config.yaml
qk_norm: true
learning_rate: 0.003
lr_mult_up: 1.31
Each number is 500 + 25 x the weight over its row's rms, rounded and kept within 0 to 999. Layers, rows and columns count from 0. Numbers have three digits each. The size before them is the row's rms in percent of the matrix's.

# q: layer 7 attention query, 96x96, rms 0.0651, rows 17-31,49-63,81-95, columns 0-95
# k: layer 7 attention key, 32x96, rms 0.0548, rows 17-31, columns 0-95
# v: layer 7 attention value, 32x96, rms 0.0498, rows 0-19, columns 0-95
# o: layer 7 attention output (transposed), 96x96, rms 0.0979, rows 0-19,32-50,64-82, columns 0-95
q17 087:483520502506481484476522502506503514503494507487464484517510521479493512536495518511521487532476460534527530492514474528504485488464460539492454477501519548529505467503477466484477487564480542511536494528528540447465514542477516458484483483516493537514492490508486493478561540473497510493
q49 093:489547498504509481507525571497471530485472502499512544530490454535512469520490533520512500507515524530455495490492496529532489510478526526492517538535486522527503466547517509474465460507500540487520475503480489530543525513484513484515510483530516530507500469475451452500516479483470469510
q81 088:524489517494519451506512488512517534489528502485509528490514470526472470496490490503557520484539531489488523478505516498495498550494489490493525509529526502486508471535532480444492443450549520499530505492486482497510548509498441536540501500486557488465527508487496492493499480494451475515
k17 110:543486534485539474502548553520493519526485448510514540521494460554491478507496468479519517470481531499490534464504539503487495507477535478494524487488489499493510475489518528491483476530512489475506526553509485532508495490476454503509469457523511445471510465484468490452507507496510516487
q18 181:511563471485499504495553486514512530515501475491524519463548477544464480518522521490492488516474518504513471465518488556550529531468512477506513542515493475491498489520484528491532491554511502484487502522465488496473491505532493474512463491552506466486495512447488518464518501480523525519
q50 121:489475511504523520523489525533487534527573488538500478519528470510515496490462462541491495482495503496499466510491476542450491483499524534510511526467495524469554483491479493501527516499530498478515518498521512553496522463514531497458445528510499541495453511465509490509456503526516508490
q82 114:520552490535509516504522507516518483514470484486482473477530515473506454494475504481537517497517507487512539475482536520447505501490525467517503506521473539497474497510511514454484519504538498554452511485467551524467527460487443498514455469527499494507507516460494476470499526521520503522
k18 092:532495534509493501498503525497490512489488509564501498483524494542448520461512505551494523463545511533483530507532514485503506541496451525500515519497508540529513504523489483534496508533508555440512522531474518529464502480465524455487476486496520467500509477501456525498519531494519502517
q19 089:529491498494488503498512481524453528464485526484511496517495504527516506477478586533524512498505505471496536475472495489462470466472548534511486500495467560471511533500489475514497484524523518505542502547523478509511512493512500511497493453518498476446455483471497464506509467491522536494
q51 084:538523516484469503465510542495476522494518535521490525509519454538468484518505531517503471463497479518497524438497535476536471457490521488499495482521484472527481507514543486469489554518485481446533483524519483513514511516500488524486455469503480485502528531501500479498500520469502540449
q83 088:525457476529431501498496552526479475497545494518482493495507532503483449524518490496471499519531480510513502476560466527533512531448483500489508482523506477502490522475482513486491493493530534511519558492520469483472516516486479520492517471499474500460499546518506438480487508498477522501
k19 092:498465456558525533501478473499487499515505502471520514464482499498517509513531500485509520511540531492525525536493527517492491469464466465459468522453482505493517525496538498520505455522497463511457501498542503454487536490441529497492541500526501498536505498497494492482484451519482467530
q20 120:477507523494470465497534521485516548540496502518469510488513499467476474504496504467509456487498537546513517456526529539546522490452482449518457509538515490492467478483535520512492464538500511523525510482491508474490488493513466442521508515503504520526524498455509479512505528527538507516
q52 098:515474516491492505470485537486445496492490461485503519560489504486456474487473444525493490508533547509467472489461492494509509488514504509514488529497483522509489490470489487516498521500531531535468499480505538505500553552470504485527455514507489544529479506432478476479492513508520486532
q84 084:504478539491527532498465462526475509527469439518509505524481496479538543505534503479531479492500511524486482492463489493474533506526531534494496516468475480499484496503508503578514520514494534450513460477539505489474475496483464461468544509478504536480480533473484485528492482506501493516
k20 096:515522490480455513460521514548541500495452473493492509532523515515511518464526535520480486536491505530484511494506463494473492538472515489487501506544458549560468472519483509508479513500526535488516472508537490540513465471524505525443515505519500504516488505490518532458528494530489506471
q21 106:533503537466511531435518469488487454473516465496520476522522504523491552501490472484497456450526507499511471525484492496510522507467491538495483506458505504502499501495519495440504552509524512457485505491542468485441494517520499509449517474468499487511507495504510539479525486482494532494
q53 089:496469487501474502533532499540508519488508484512527486488475445549497493525536529473513465496505449475484502477513503503519524515483494499498511503463498464500530503525456528519501517511494543531485511527496515494525503452502484546505466485503520439509506521552472479450524503470547510453
q85 094:506508473510509477483547505445506514444468522457513492519483513515467519469504529472471514519539504540459534520535474532507504511505496470499511540513424490468472488517490451507508495556496503541488496504489482513490512512507515501478460468477526509458508478529481531514478501489481496494
k21 092:472535501527529495444472484490471513488532499493503515491527470494539518510453478499559503512491500499498515529484525532529495480509530461481480546574506466479523498507501500520525510493457467484521468493541480518525511511443480516510465498473523483501480524516507531529477478486458518493
q22 124:488492522487496538505430495530491505490498513508488473509512484490537529470447507509493493466482531520485506551467497491501485537525557518501498522484472515488506556494478483507508526465484507479525502481486478532463458473504490513482552528474487557506535535513507486494473510494482511557
q54 121:493457492519484451513499468482534505520479542528502448511531526499525515519500492463473504487486470496509559495512514531464483494498449506506460463465486517498504531507507472494517466476453473530502464479506500474472477503545488550497523502474489494496498515501508530471488573513497485476
q86 112:489518464522518453502493528492507456495546489503489515532459494486454520524507507501516509491493515522529511504480532493494500487531545502490485516501537508436516490481452495509499523519497539463518512495518535456523459460510485486492532522478499487549454467478488524547521513475490535460
k22 113:499521487518504523525480486515522456510489494481431499495501459482457504456497489480535461493470485523498489509469444491460471540512530507502494554494519512477566477496537487502510491459519523515518517482508513483503499499529481477484485529477532515468474479523524452473482498509507460536
q23 098:475502506469492481487512523503515480481463462545539467527476513525528482499496508516515493489479491499536517495496473541532503483467557475456478559522503517494465491520472464489509500503531532529513534481531476476468513459515511487495512492489529502493480439474509522562497496478536479523
q55 097:497484507489463533515524483509525448509517474485497498492510542467495497475505507491523495481493492487517466470480496511500514466509502478488505516529581470492454509508503540554464531511491504493443554470545501480474533470464516475489517514456520486486492495461523480507511492536483498536
q87 092:511494495500538490517513479487492535540462452458432514507489509506495474506489495488456521479492537490460480513489448493491523515494509513496552532473514503457495507486496505482508525502523481519530502493525453472493497553471556470494476486502508533543491478511510483493508504529510553543
k23 101:504508506520443502491505553501494533476456498477502495501480507512523502479457509523529528474506497542477501528504531491492544467525534547537504522503483492488515484543480517473455524490538504483470513534482508488542507488502493504523493475552545492472561504499527506494528515480537493545
q24 094:475516498477482508489519508490530528503521476491503501457514514468488485499496463484456471548459525500411486526479509487518496478459524468447531522493534490499494463499478479469538526534527523511478513482511497507471541509507505455488504484536520513485493462491527503473482510539504519534
q56 102:463480529483513469488476491508517513477529483511457459504452542501516489504516481488451495507465527464469472493453471502500490502482516475438535490472499495494501454493488516523523534490510472482528533513523499526457501508488444485470506506489540537497491464463538504523493488532503462515
q88 079:454492460498521466540522546492539481532472503472474545517488483511495506491476517498522472493501526474520476521485504526526472543486501496495553490444512511498465507527518495488483498475536529466477497505545444516484487514469527524519507501542512537468524502489544513493500472536476475501
k24 116:461543491453522497504508533491519471487517458465511503512482513503489503460496499497494506479511486502467503531486476466525535504503504483482512521535540516469483475495483557499480452487500516515532477485458480506481519492526453445538508537514531519490472490549549467512552511519490519493
q25 093:504507486440513497526488494497494483505496501497488522486485536486502502446551511527507493528516491470519462491461432524527509474524527488521477505501490440506465480508484527502526524495571483503519526474460518525497556522471494494481454523529503527528496500520504480487536513491510487534
q57 096:510492507479505515489505475514493449503498457468476501460471498484528509508513486502547486535501513485503461510497478516486527482514511465503523502508511469510476514508518517549530551518470432478453482504523488478487489502525468476527501437508469505541501509489491548537540505452516477466
q89 106:471486521500483463466496470494502563478465442526517474479509481481557475515474447505484518526444502461525461510475520514519485515508461477498489504525525479457535506475519497493541504520532465511476523500466467492494525493483510495501483463522529500489481527531476522503506489518463502501
k25 102:503525496481494494526481523489498536474468466535533527526511543510482509539464465487478530512504473548523476466511470498465495541501532475526492491500491474482438519515521519466531564535446467497503511513459510461506500531484483475494481501528504522469490484513517479470521484508497506517
q26 105:482508514488536516487500469462497534488533478521497517520479498528501541521489474460507518474482530488502508507509504502493448479492490500445516491505522526471564469500524492484534496482498511485506469480515439496469491479500524522549467540463487477449495518527490527519506553494533454499
q58 101:507526523486517547519529504475540546556483521504498502484487543520537523516494489470515473470467547491529501489541525471479474481490532486514469514462528507509525485521480501473546513510540501476507454512507497464506462539522534521533508533497503513474515482504493527490532484460519530480
q90 115:510509516489505548497502496507495525468461530514528530534529506589533496510520451504530527496488491487526489497538498481484517539467508520530517490471507525478478469530456513519514489503464523510500498488485517437538486479505515517437457502499494508504517523504495497511464482509516524459
k26 090:512495478471510527485492467532476526514495514477488521518534466519473501464470545488489545472442460510512510530473495511521516530515488467474497485488504489520496416514550475494469489500502525447526511495485504486487491511458534509514538509490509494460504502508470526490515510516512548458
q27 092:501547488516486549511487492571484507481504483438520514466497483501535510523548567472512540522500476500491468500526506490532506530509562496529477477481479540493495490501511509478514469472472498502537502495485463491532532506522545515503542476474486481482483506489483523518509507487505530492
q59 085:485540482497494483511529475505507497481530534536524500498533496553474487518524547464553510464486486437501512494503500503494463525506504481526519482488482481487527506525509528464525460499454489517548517539494440518521516510505548523487531502465487478456491500516473525486485468485490496482
q91 094:506478509505496524495481490458470522481493527496510533513497500505468496524429509490550493507515489471498489478515532499488471477464516476503475531525543490466516443493490554478486513517468513527483480474517533489499469524509509520549467474515508503532530549521457529543546508515493486513
k27 089:535535528488461496460491480489479486556519502538480505521494513505434522521546510473509515491519558501549503533520510505514504495502453483519482484530516504496461527494511481500487480491496439474511492449515496476495467481499457523483487504503482532486503470471535474482513553496477488491
q28 112:511511460467505496491516532497477509511477468477522513514448489457551474505487494513469513550507520533510495507486498492491516475571525515506536493487490505486530545487486504472482504473467497529510504479506452474487522561531479502492531519515508536484513493472487500565554502513520527506
q60 103:466485473545494491482549508481523478491542518500457502492499499482526497483481471538494494482512478496467486454511522501516503490523567501535518495524505499496486510557439508488494473514452536502504494514509533510534504524516494489483521546481515523438492486541465499509504487541540507518
q92 103:497484503490482553532514486520508472524493525514498460513519509507483512498483499518541559490547474457524533461521531544513528501505527512496520501472496510496540494497530498548473474565509460481501543500513526493466531477507499473447487480480497506521476527472506500473525461477498481525
k28 112:513500491499459438511487501512556515498495481479516462506514505501480536516524488514488549517473537483459523533486469525519496519488458541485537546480515485503551438482528533496490512495500496472498521512487500530493433511478501483536501488524529517519529481509533469499490467516481510507
q29 116:483478484544488497507475509489480478522496483515507474550513513516497474492491523461483592491504492507514491485488498502440461500474516525495495466516463486528530460510509526495470526507492538501488535515523514484500538562481486510510496470480479468576491496528499513526503477485502471477
q61 115:516465526513530520492492505467468462507504534528514512505552534523494492534471498473482514477482490488519532476545536495468483500483524489553475534499502516502571504495534508478538471511511472482500488495516488508490484509472508527517491484474458483478508491536471561484498478506500453446
q93 111:498495483445468486505501462508484504503503526501569544504521510478514462478462505503524505448460477468485459502487549522562497517508460485498507479467537485492490524513523497512498483459500518453501483508496482469524521493520491527490485455502496502520478461481507508481485489489476499433
k29 091:492487516491528416520489497489465511531479498493532510551484454536511506546524534434486509516537501548506523510486493489490454531494486510539450494454489516485496492515512495483480479517524486477474491520525491524497510514504515517459520483513514487505504500516496517459476461473472468479
q30 104:517511526505506496534488520511502502503487514467498441491480498483461498491489541527491521522492514491497462559512525489470523528491440527513496518478501513547510498487487511534492517484493462493471538561502545474543523515482487523496514476494531525553549479546490508512517503546504529497
q62 105:496520510490523471504527487515479528482464497526461547516471473511478506471465545529503490515541485518509462496534484519529515547467528516507523548445513493494505513502482538496493489474501522505525500490483476531527539490517527493477500515522519534464461514491510486474543454520542527540
q94 103:503520504492495532504491496497445479527524522497473525490480504549525529498488500492496513532471450489518527468475484509478471499508516535513486507483498502502485510582522509458460504471495464487457505501494475476495539508498471507467450441537476501494490481456482502511481544479542481499
k30 099:498502494492490549464458503454510487505531429513526523473534515504512493499516509498518488514523489526511472546504531474505528513483482526495511525539490491519493512485474527466472571498513493505513488503500543532456514472540494512500506548469464451522534478482470499475496511486496459486
q31 104:524485496537536474502487506477492447526543511509552499516490510500488536488501542501525479533499470518508493493477489530501521452497480502532471538476478480494510497480529487483456519498477494489522454499490543490488503486451492476511494509449506478582515475513482501532512480539488518456
q63 117:470505513460494521522484523499499504510503491483477525503496496466441519491480488525511515529481527534508470515500479507530547497485516462520553498488501509516480500478472491488465545548505476516460530460490487534486540513459512484510513500542517521465492505470502450489513490561460527545
q95 097:504508513546499527529480496534467525506496505508442476470474478490551520501473478526489481482512472520493506516509514482539494511516500481456520461504461555528509492467516490513486486498521475515509521523481519520503489505467545486494536504508490485436538509523503518473512491461463569465
k31 101:544490526500451500497467507482496489480520524504502521514517501499507482476511528531494530545525488505509530484497469495476498510469467512453500505514488539500507507524488501514547467468460505472460521517466510495516522604486448491498512505509499507555494519512479459517529492536477491483
v0 113:508512516457477504522493515465448511484486493483526512507486497479494503514522519523485480511491504465483507489494498502517504460499474462495450533520492476469460523492507484475445476468455468450473496491514510514464488543543438532494500492523480490485531497494496495494540541465567498501
o0 115:444485446541483475482514494505520488486437535504495492483507507453468500454515502523513518541485474529524505464530495485516510504468522525497519509490513516494523503444541480539478482490529496509510547486514529493539450505493501489492521491476515483532509566482477513515482466503487519509
o32 092:522536506546477476471502493460489478477448530512488459474467471517496477508508452496503504496491525492516491531523479495509495490518502514506474503490524508545473489458522468511464521491499524495478491474530503573482505502478443480532474474538505510482495507452524451511538494489534468520
o64 119:494532512500490491497525505516501529504470487532468491524509503488450476489497462506550528484441485490509539480454504477532520454507525491448499457493507503469482521502511497532508471456480506476507544500529517492534489502489461515468462487447507481480478472517502464472522481501530547517
v1 095:504495506499487481529517539513528485477545508434459455553498546544506504481470501514466524476526502518492521498507510528471508519527482506517511488505489534493495501488521502554488472530487518505518513540472525537555472539512528490540535501494537503519515525494497486508464483449489496481
o1 102:473508526507512519518490487526479482555517487488481536480457534483506487491495522487524460470490510464503467486518496482519521512469535531462522542475526499451507497537502507461520509459530532496509537499466546517509523498497486490503442510519513476475490420518503515510519497493501506454
o33 090:461476549483495493518479508522531497530515492474527517488494502505485506494468511516513532525529509526504493510503495492501581557474526466493515497499481478430505509516508530512531483453495547489509501540492506506506519492480519502537519532519478563502511476499533562510492476501481527529
o65 110:522483491495485515540487501487478488494487557477511501497539489529508534478511529485475511490506555448497454509527481466522491530501536547505491527524503476566553508499507487473478496488505504509495477482479536503511516513495500520452531543464500463511505510513497493512459519462448467478
v2 104:528519484502519531510510492485516477517516505455481513517487494517514506501475483506512467446477528482537524505496513499495497486487488472490508559495479547460481504464506480496519472517463476518492492433489459468477527479475544479482470484493463502453474497460519547521504515441527475488
o2 101:509469491488472472483493509507523519522518504508515513493492539497498496505546509483473474511509503533533526563524512506513567523472499506524514513499486495519548513527519535497482543541486527507522549535499533581517500517493483542535519496509506513492502506500487468449482521517453499476
o34 088:541486561470503513476507486536463532475492496480459528501491473453463498540487516522507515540493557462471504498500524503467530482535483493485524500445490536525520473516485524432485510533472486525474511481508522476472505506508494500511475501498477543507492456490531501521522495491490507497
o66 111:487514455485507510504491504512515505496572464493483513482520520464506494442515443490504493483495474537473494527499493516499522504484522479450508487508518470486469491483496509537503486534495533492560505487508491531477526528519457477452507486434522503486565506483514478482494530533498497498
v3 109:491502487512491469462505509555463488453508477527470524501473490492559468482494490470495487500488534480486496479523483512489480530511492547496481477495480584513458518530522514523493504498465502543487496487526524496530506513483510530538497468508528493536529508483516492553519521487485452470
o3 108:462507506469486501480486459486516526517490475461496492503464502448504469495533499506543507507510522473471482522470469509458540483489510448483451495479536530459518470472527511505519519495497529504499502480478526548430504511500491473516478552470479470493503468496546511481472497505513486507
o35 080:433499494465555511501483501490477520523501456473507502463527476460468481474480514513527541560494535500505500471515482516512485529471508530512482508492494529523527498487510530549487495484498505480500516508520555522485493515516483475518535531507518492465489490484536475492512481466543475559
o67 125:531516498493515509486474505461521515490436520474485488460500474535486500493524515517474440517512532487491518475491521473475470487465535524496520510501528476545546499474483512485484510525478465493487475498483539552504505518494519553541488505533478493508549492558498519464487486508470512478
v4 108:553500486535460476495512525507497458519488487510451524494472474504513515480512478484509511548475468485452480512452451518453526496486484537481523491485485520506464522528503536484498501479492505480455487544537504443518505522473500526467482490500486498538488510473491464513450480501484519500
o4 102:466514499478512518497479463511488493511486540513537518519512490476514519526510535486487518540518540454533474483491487495452476476509447463457444525498514526498454468443503486490510516511486484482515527477494520495495531503540483506462505535478496494523519449487558535480514515503514495507
o36 106:491478463468521472469488480473471525523494454485491486489451508495481508515506531490521542535499529498510515500476473484464455506501439516513468506496461540526474537508485514516488494525520457527449516480485502514461515505494484490507485511558529492474513469497519500484504430514464491486
o68 106:496511489485539504517487524480478543525436515487508521474487488504508519532492528478465509519498532470530542459527518499498436513513498484520521548509520540492509454488489505523463557520501460445498518514535487508476508475481486510498472500518466515488537522496479520537482530509534512493
v5 099:459503502518479493536515520509472473484521486525512459518518481488484458508512521480513473495473455478532479472483462553515519527475565497468513486520488527493484441523464469488508485502557497459501493524501512490491478462458515483532512522491486497480466540494493488517499475543524473487
o5 086:469501479528522473511434495505483489496519489479505501490505472481509514532509512486490501525541565498507492544506505516535482531484499504496498496550530487502491514495524505504521494503471448538469520456480578459515517491508525524477493493517490466421497523517485537510494482478486519505
o37 094:488454494501506532524488479489507503498490442489521479517521537515521501483504509483540510460539548513521455524495522514537481487445510509504453514534512525507534534506466476513500532484516483485454535531477508517488456508498507489479502462483490454465451520519494524500511462510512480461
o69 115:432504479486542478503455477517511503504501495468489530523542502458512490482541494535506461533511520499452488486538505483501501513527509510497505488547498498488454534485501511500527518515466518518523488510490496488480499489510489475504511542526501528482452551504453511463544476504538490557
v6 101:505506530468530496544523449497505521511478471485489495494504490504529512494478526492524516520506499497450512457475524457483440542518488461516467508518492539483509556507557476493484488459512472514495503481526512439462498505491476458526523469504507491498463528549496487496505522487508495516
o6 101:530524508510494494482493488447491493504459525533476507521529499478520496502521514500459508436516510537521487484536484528490462451548503493498553519512519533554504493451478521490508520535562503498520490527466492526522499506489497481494515539487547540536488497489504498491542492492498500475
o38 102:483472515494500513478479507472496521484439561509460557502492480526489485521483490518466500493467476487499498454521480511469512473541500514508529502475498512538504509467486509462520460534525529500489507499493492545492524505504500462533498534555534550503532534461513467487483482503511533487
o70 104:547502513529485516506525459515479530498451497505491492470546497486484471486484459526493530463479490509481531485481489506479514433469507497509502532511513504527478496499530469509481498513503515524502510542470525535546558536473522463483461531499505503529477465477496472461514489482471532469
v7 097:545546547515501533494484508560487452463483492482479501499454477472527496508469547536541543504482451548507510507529510453486498484516466540495483509518475491523514510534496494474512488506534488497509538517515520482492480451532490530477529509503506506492541534496519517494509496490493475500
o7 089:492511443469472489484514478486492510469513510518503466547498518513518490471493500496497492512535473505529484461471473509507561508505494525492496464517510567508523469427555501535482512465505516503494482538524445486482507518550467512484518488546518492517504472494505517518486512508534505496
o39 070:492456523510520488479527455464444490467511504521495473512496465493496513501488463533493447534465531483473531476463469477524513453514514532488513524527493491482534490487498525467466508512477485517491512491526521476524502485495493504493516524554530553485489495470522489484475438498497527533
o71 124:513492434478491463509477520474521539551490532515489464496506471564518500509508522513486530487516510490497514475455486559504499475479502492535484484520481513547511466475520520507498468495540496519511485527485487472514545536505502526491458505519513481484533508525497530515445527492534472487
v8 090:506494538527511470518528499493488500516472462497530454442504506548514504496452482516472492499562483447520497481519505489448519504466506500536475539479526551488523513517501502480486541522526476478472565519474488485468516505502504510507475530478480531509526492502494470497524527498504491528
o8 091:498495485499517507484493530484474482527491543489491509529488526484515504553528507450503513457479506560512477443480551466494536515550512522489551490520489504546470497519453505483487503482529485522477494501507497450537492493468498467488530491512503501522540505533467495509456472515488502508
o40 080:472424475484519475499478517493489476482495538527478532525522509516478449517497492522499524464452503514481507464489514512495502471529488479521513488507479532482497485466504485532548476504543494509490510471495531445504520537499481482542509548489505546463498500484460516476479458493494538511
o72 097:494539474472518500502500486491491521491500466453498508472461512444515522507507492494485518514490484518536508464502502517514551477492512468515492461469530472482441499505499518485499485492528543470534468507516523505499489429476462457514520511544502510493494480512515513474520546530524560516
v9 097:511514526481484511506522479516525498489528467500506494496542517528523501532526477504465467454468523507504458488535480452476520502511508469508517530520500455500533505488501449482522511489551490481574486529571524494505514514522509496473506525509501480543536488515519522487489470502484459479
o9 093:535509512476508509522504516522517449479564498512490515534513499501548538490455457508476474493490453519515449481503456510505508510505558500471468508515521504499526499502464521491459524528497506470467505520455490519520515483520496524488501453496542522507430477482510518482488509484511503503
o41 083:520550472511490540501498446459556466456504521539516469500503493538480487504495502518495501497529491530479524516507511533483543444482500470516508494472511489540541526479509507476499512444474544499529500518489552529500472503496491532502510492470530461489510524468505487530472493492524511488
o73 103:482470488516484513480535492480492477448492503483484487544531502528520521514519504487535506549469506469514482482494502499508542496498532550567464463483491473504523553499505504480531476527495487493517533471481494480511535532563509526519522487521531477482483470472489507498467488462526482472
v10 106:498509521487551508470515502506489510524499462482465521558496501458528540486511459489483469487549496529537491480478521535466459476493528502509536533505479523477485515479517525507504530486540518504465450447474482549504529496539489503476508476470494499466534508520499502520479523511483480518
o10 092:550518502456519475494467538537525533499495507504467546497528525505484485497478492537523513479472528465498470495501532467511480473504501479506545484502519510507490481524482523521532491538524495534501499522511519519488530503465512493540465498408494540528514467472509508479503527521522532474
o42 080:523467499479487481512506527503503531482478572494465510486506493504470521536473532520508469554497516523483475451501525486477525491477528499480544508490477502540516465502507509463449484560520474478498470477543479488511480474464521479498498499480469547484510492475525511514495494511512549478
o74 106:505522438509505504540497528552541491491469449499466539463498524467495458486469451498537539507523502497530500491521508478463485510522490503485509512500497508496465528481474515510502470499482494535530504522487537486454497528481493489499470526434464512533538465505515525486499513529503506511
v11 099:507495512494520479471509543473504489488511495480478548514504520515492523459522492482500483490479510512448511539490507496514498455515475493509509509514504530517525502522461559485518511517497541488512504532510417536490506476509482519507500514533558514545495524540519461488543547521505462519
o11 091:483493493474499526504518518516509526490470513495514456494498506514525501497463535536498513528494519450545477489451506509499516567522518494513482520518480492450472498504496488542510459467449558538522476489519536489518512538466530501503469515529496499449488463481529510486478490472495523514
o43 098:522564484529479492484519499483489481515541472475511492493508509490515531517530473488512507509526455477490514541518521501493497484491492500517492482468521444477510466512500539525489477449469485494506473498516518496538495517517481544481493463470458417479521466488456506508496538521519468515
o75 111:510530519511471498505505546499489498470472484492552512477451495551499502518490512498511523472496508459508488482463495511519494537468493506487505524473475496569472498496500468477505478532521464494485490514484549492519521535471502527537502528586493514484533495465517483534491524473484531503
v12 105:508494498497468521532495482481497498440530489538522475491502458492504515486541480455494458489533525525505484527528495476509528471493506518467480503489484504484478561445515494511539465488498508541438564508482524478511485484503487500506521477526497488464496519500505515511490505520571509499
o12 119:506476503512458501493443504482498510542507510495497491500449480485475481472468496491490535497488532519500521488500472504475531472503492511501521486464498541508504535515504464530507528542462514478535502507501509545488492483484525479529496480475509454514494489547435548449522479436496496477
o44 113:531468491489536517493464453471476497523490461467500488508466495518522477515507478491480526529470547509505495515472480529516519509521483486508459512481487515515474520461499503533488519555491502519476527512456527492460472531490478489466482478543556507507440470525519511487484488474508466462
o76 103:466521507488462490529492507482513504522478491511484455505545563502530524472474457532479511485524537530517458509466476504511535530506534510478561475528531510445518516493493489547519472506539507517521515498507502528502515512502508529525484455472518492527504476504479517475527463488467488507
v13 094:520503524493502483510470522499482538489462472483477520490564464457530477531496464479451447512482468505518485513505509492499500505486469496527508443510524486497549500534502468507536554509493510443500512502487502471488494513485547512528522515479485486509522479445499523492476524543489515504
o13 098:478535500502537497534525533495529506512553523496483530480463491485454503494528480490543521502516462515425471484521494502464469506511497488495513501500485520494471496479483462468504512544501493479522485500489456464517506459571443513498483485466491503501536505507488529484489486475516472517
o45 086:521483525549520484526470504484518465506476507486530542503516554484517518501553457483437502485481458534540475561494499482479514499510475510462498527464523482520447532493496489512525504493525474473488478533512506511513496458514509521501499515519531531501488538506481514516515500508515454485
o77 106:512508499468492536497506514490512529477534509460500534478480478483470486501468469508542496550513478503518513442510519498503476506490513505501471467492516497467479511532493562486492474554530492499541530510515454446492524491519497514527454501495512471486485456527487559506470505482511469532
v14 107:517515452537478513503499515493472473480521502424520536444487479455517487514513533477542486510480528511489458491518506469513512518516468490516488534465504509496515462502481476541513491503539522501513487491510434491503534537508490497440538515508498504528501483487509533489487488546524518498
o14 106:455558483503485526502514489496522533490521480484513457526482482476474531495512474466480507503553452474496530555514453500472529545497494514498517494525514480489514492472511529495459498516469497492512508480472476497475501450479474535504503446509508473517487535466511485512538520494525537535
o46 075:498541455495478544499533509494528479455550475511517482497471518526527529512525516495504522506548466488491501539507501507509513481529486524507507465511506487498534519519551515509512514474446458564517527466492494494490482489480485545492487449461541463540485501501485495513519508484511499527
o78 088:497526505531506537486508485459493499486505549553505458524529466527484543496499469479504494519516473502445470513508487535475504519503483519493547487533516464458526494488460523513490489490519479525478542509472478477508528494474490551466514455499547453465515523490497505524502504474507492472
v15 103:507459518539542449455531518507512480452507510485518516479488511492477491506504506509502483514481498523468449495491458506461474497541523475482465458535497486538466523531494500493536487472438497518486492507472464496494523509539530499484505524501503511487493518497511538514479471552447492523
o15 108:523525480450516538488493497521509539512508463499478484547479543492519476529498501524561464527506498457493479516454479502515505516516504461518488489469536518462483490503470536520478491520518495500525497471466503443472551516507498509508485496451466486488501502464496487552511501489528467478
o47 089:470513491493527472498513462524540494535548481488516467504453533502524527491497508519460516469565492506481486531519481518492432505455507476525503508519487525454516541495492534521490522480459455507506520510487496516533510491522507549491522479452507466503480490531495518488504484530481488518
o79 107:543471491507483549480493513464504555491479522511483476509502486525485489538478505524514500480485516487453552514504542497508530520526489528514518554493485527566536484516495489494448530475498472464533497541476488515516501533517529533530497499512502514500494485524459504502493489489470497445
v16 086:476534496488475519546482455469501493474524526508533526535523496505489507509452484468520509494500513476511507475484460464495479511493485457478545497494529510520494461484503514515505502527469535515497493456462506550522496487470503514504527457509450477526519519556458498476465491452510470494
o16 103:524519541541501499502470471487498497494459577499473506457527493508493505507465471509501495484522490501474527531490500518523481488489522513501547508484489499509500504512518550479515496514547516529486509536527508520533514522499541462553497498486509508470494520555465492454535495537486486442
o48 086:498535516530476480522489493525471502531499513519460544494535438505503478492516539498489514493505489505481525494477505525545483498545492517501536480453478458506534490486507507506521517488470510496497549512506520513442486516511497495493517505496473480488462470485447477504490535432465468544
o80 099:500503509500517491479517453508476443486508484512507485522510520448509491506491483503543493486504438457510455547503445491485498519521486514489483504532532558487493515485488506526502503504505521487496483479532505510472501510514504475456502507419459490529462498521510515456520535509514465473
v17 100:497491523533506501459489538488554491515502496504458542513527536511482461504497509485472440483467495507496475477507521511481438541504489545478529519489511498512509532509458508532544506498494531523477523504535538481504477510504471545477495549547512518515498493494495520503516514491558497482
o17 110:542547488450471479499509514508491457549515493462512507500508455515527517511510504513504510533508476481548501513463497499483506483482464522501451523478471496450521510510507477508524473467464479516513481551488474488522538487547490490498515499509496452467517442525469531516520527491475497497
o49 094:500546466510493518504496445518518484510508524502503525504514486530537523483544531501535562520523451491520479487502504511497460530507469517535473501504468477492491499542491551482486472504468528499532535532485506512497469492533544528504502483495500428482485487550471491521480516505513519500
o81 101:510518472496480517486462527513516517494481503480497525483491476539523502498482474499487488509510508482554454473540528502504482512450506548490518517483484461494542492539476513512466463472477501511517487510513515536503525528509523530522534507572495451449498525505492475530508450480472523524
v18 095:494552538513466500485526536545509514506527480495483441501494442463491520476459497491525494510485566512481512486481508520519517486517503492536453486506521502499559449507498512513529522517491497517484537470515496497494497515477501511482491481497514529490557501505474480521447457497511506538
o18 090:490481481508512496466501479502502503514489522472507512529519476452452484554494530486476498485536481450515500502479476486482528509452519486492562538507510487471475482502487504489529489485533486461506469494548479508496517468545462446506490506545499499507476459459515496492498473533549499519
o50 082:464432534481499497492473479484430528504523485491503525513483483494494505531518493453521533485494532487509500458460486489521508500493511507450540523470454531469517505446494532480520500475482502539490515483517490456506526525519533493509508529533502537505505497471510500485451489491465482484
o82 104:510514483436493516503482516482525504499493509504504553508521484481512492511501519558457492538511502478523488547475499544478495487497502496509584509485462527472509485491470462519513498507530522497476460535528527473444479489494483467526514531514493547526484483486523491489541493526486500511
v19 099:522501493469517508494472464504508509526536492491506496463526521478522483543512488492516554480500498455477490535493495531504508491447495466471461495537558516509507465473475525541495514503496483478482527508512480533489509444495504502505457428475494504521519495464517494462476453494465499498
o19 103:501476497464530536498514523478503486527532483502518507529480469500510509533530488473487495502521457506527489518503528483475550531503489469506497530548480491546493485499495472471499535502472519488487489508506501458501457499448524514497490473496492505470475536484526487496442484518505417559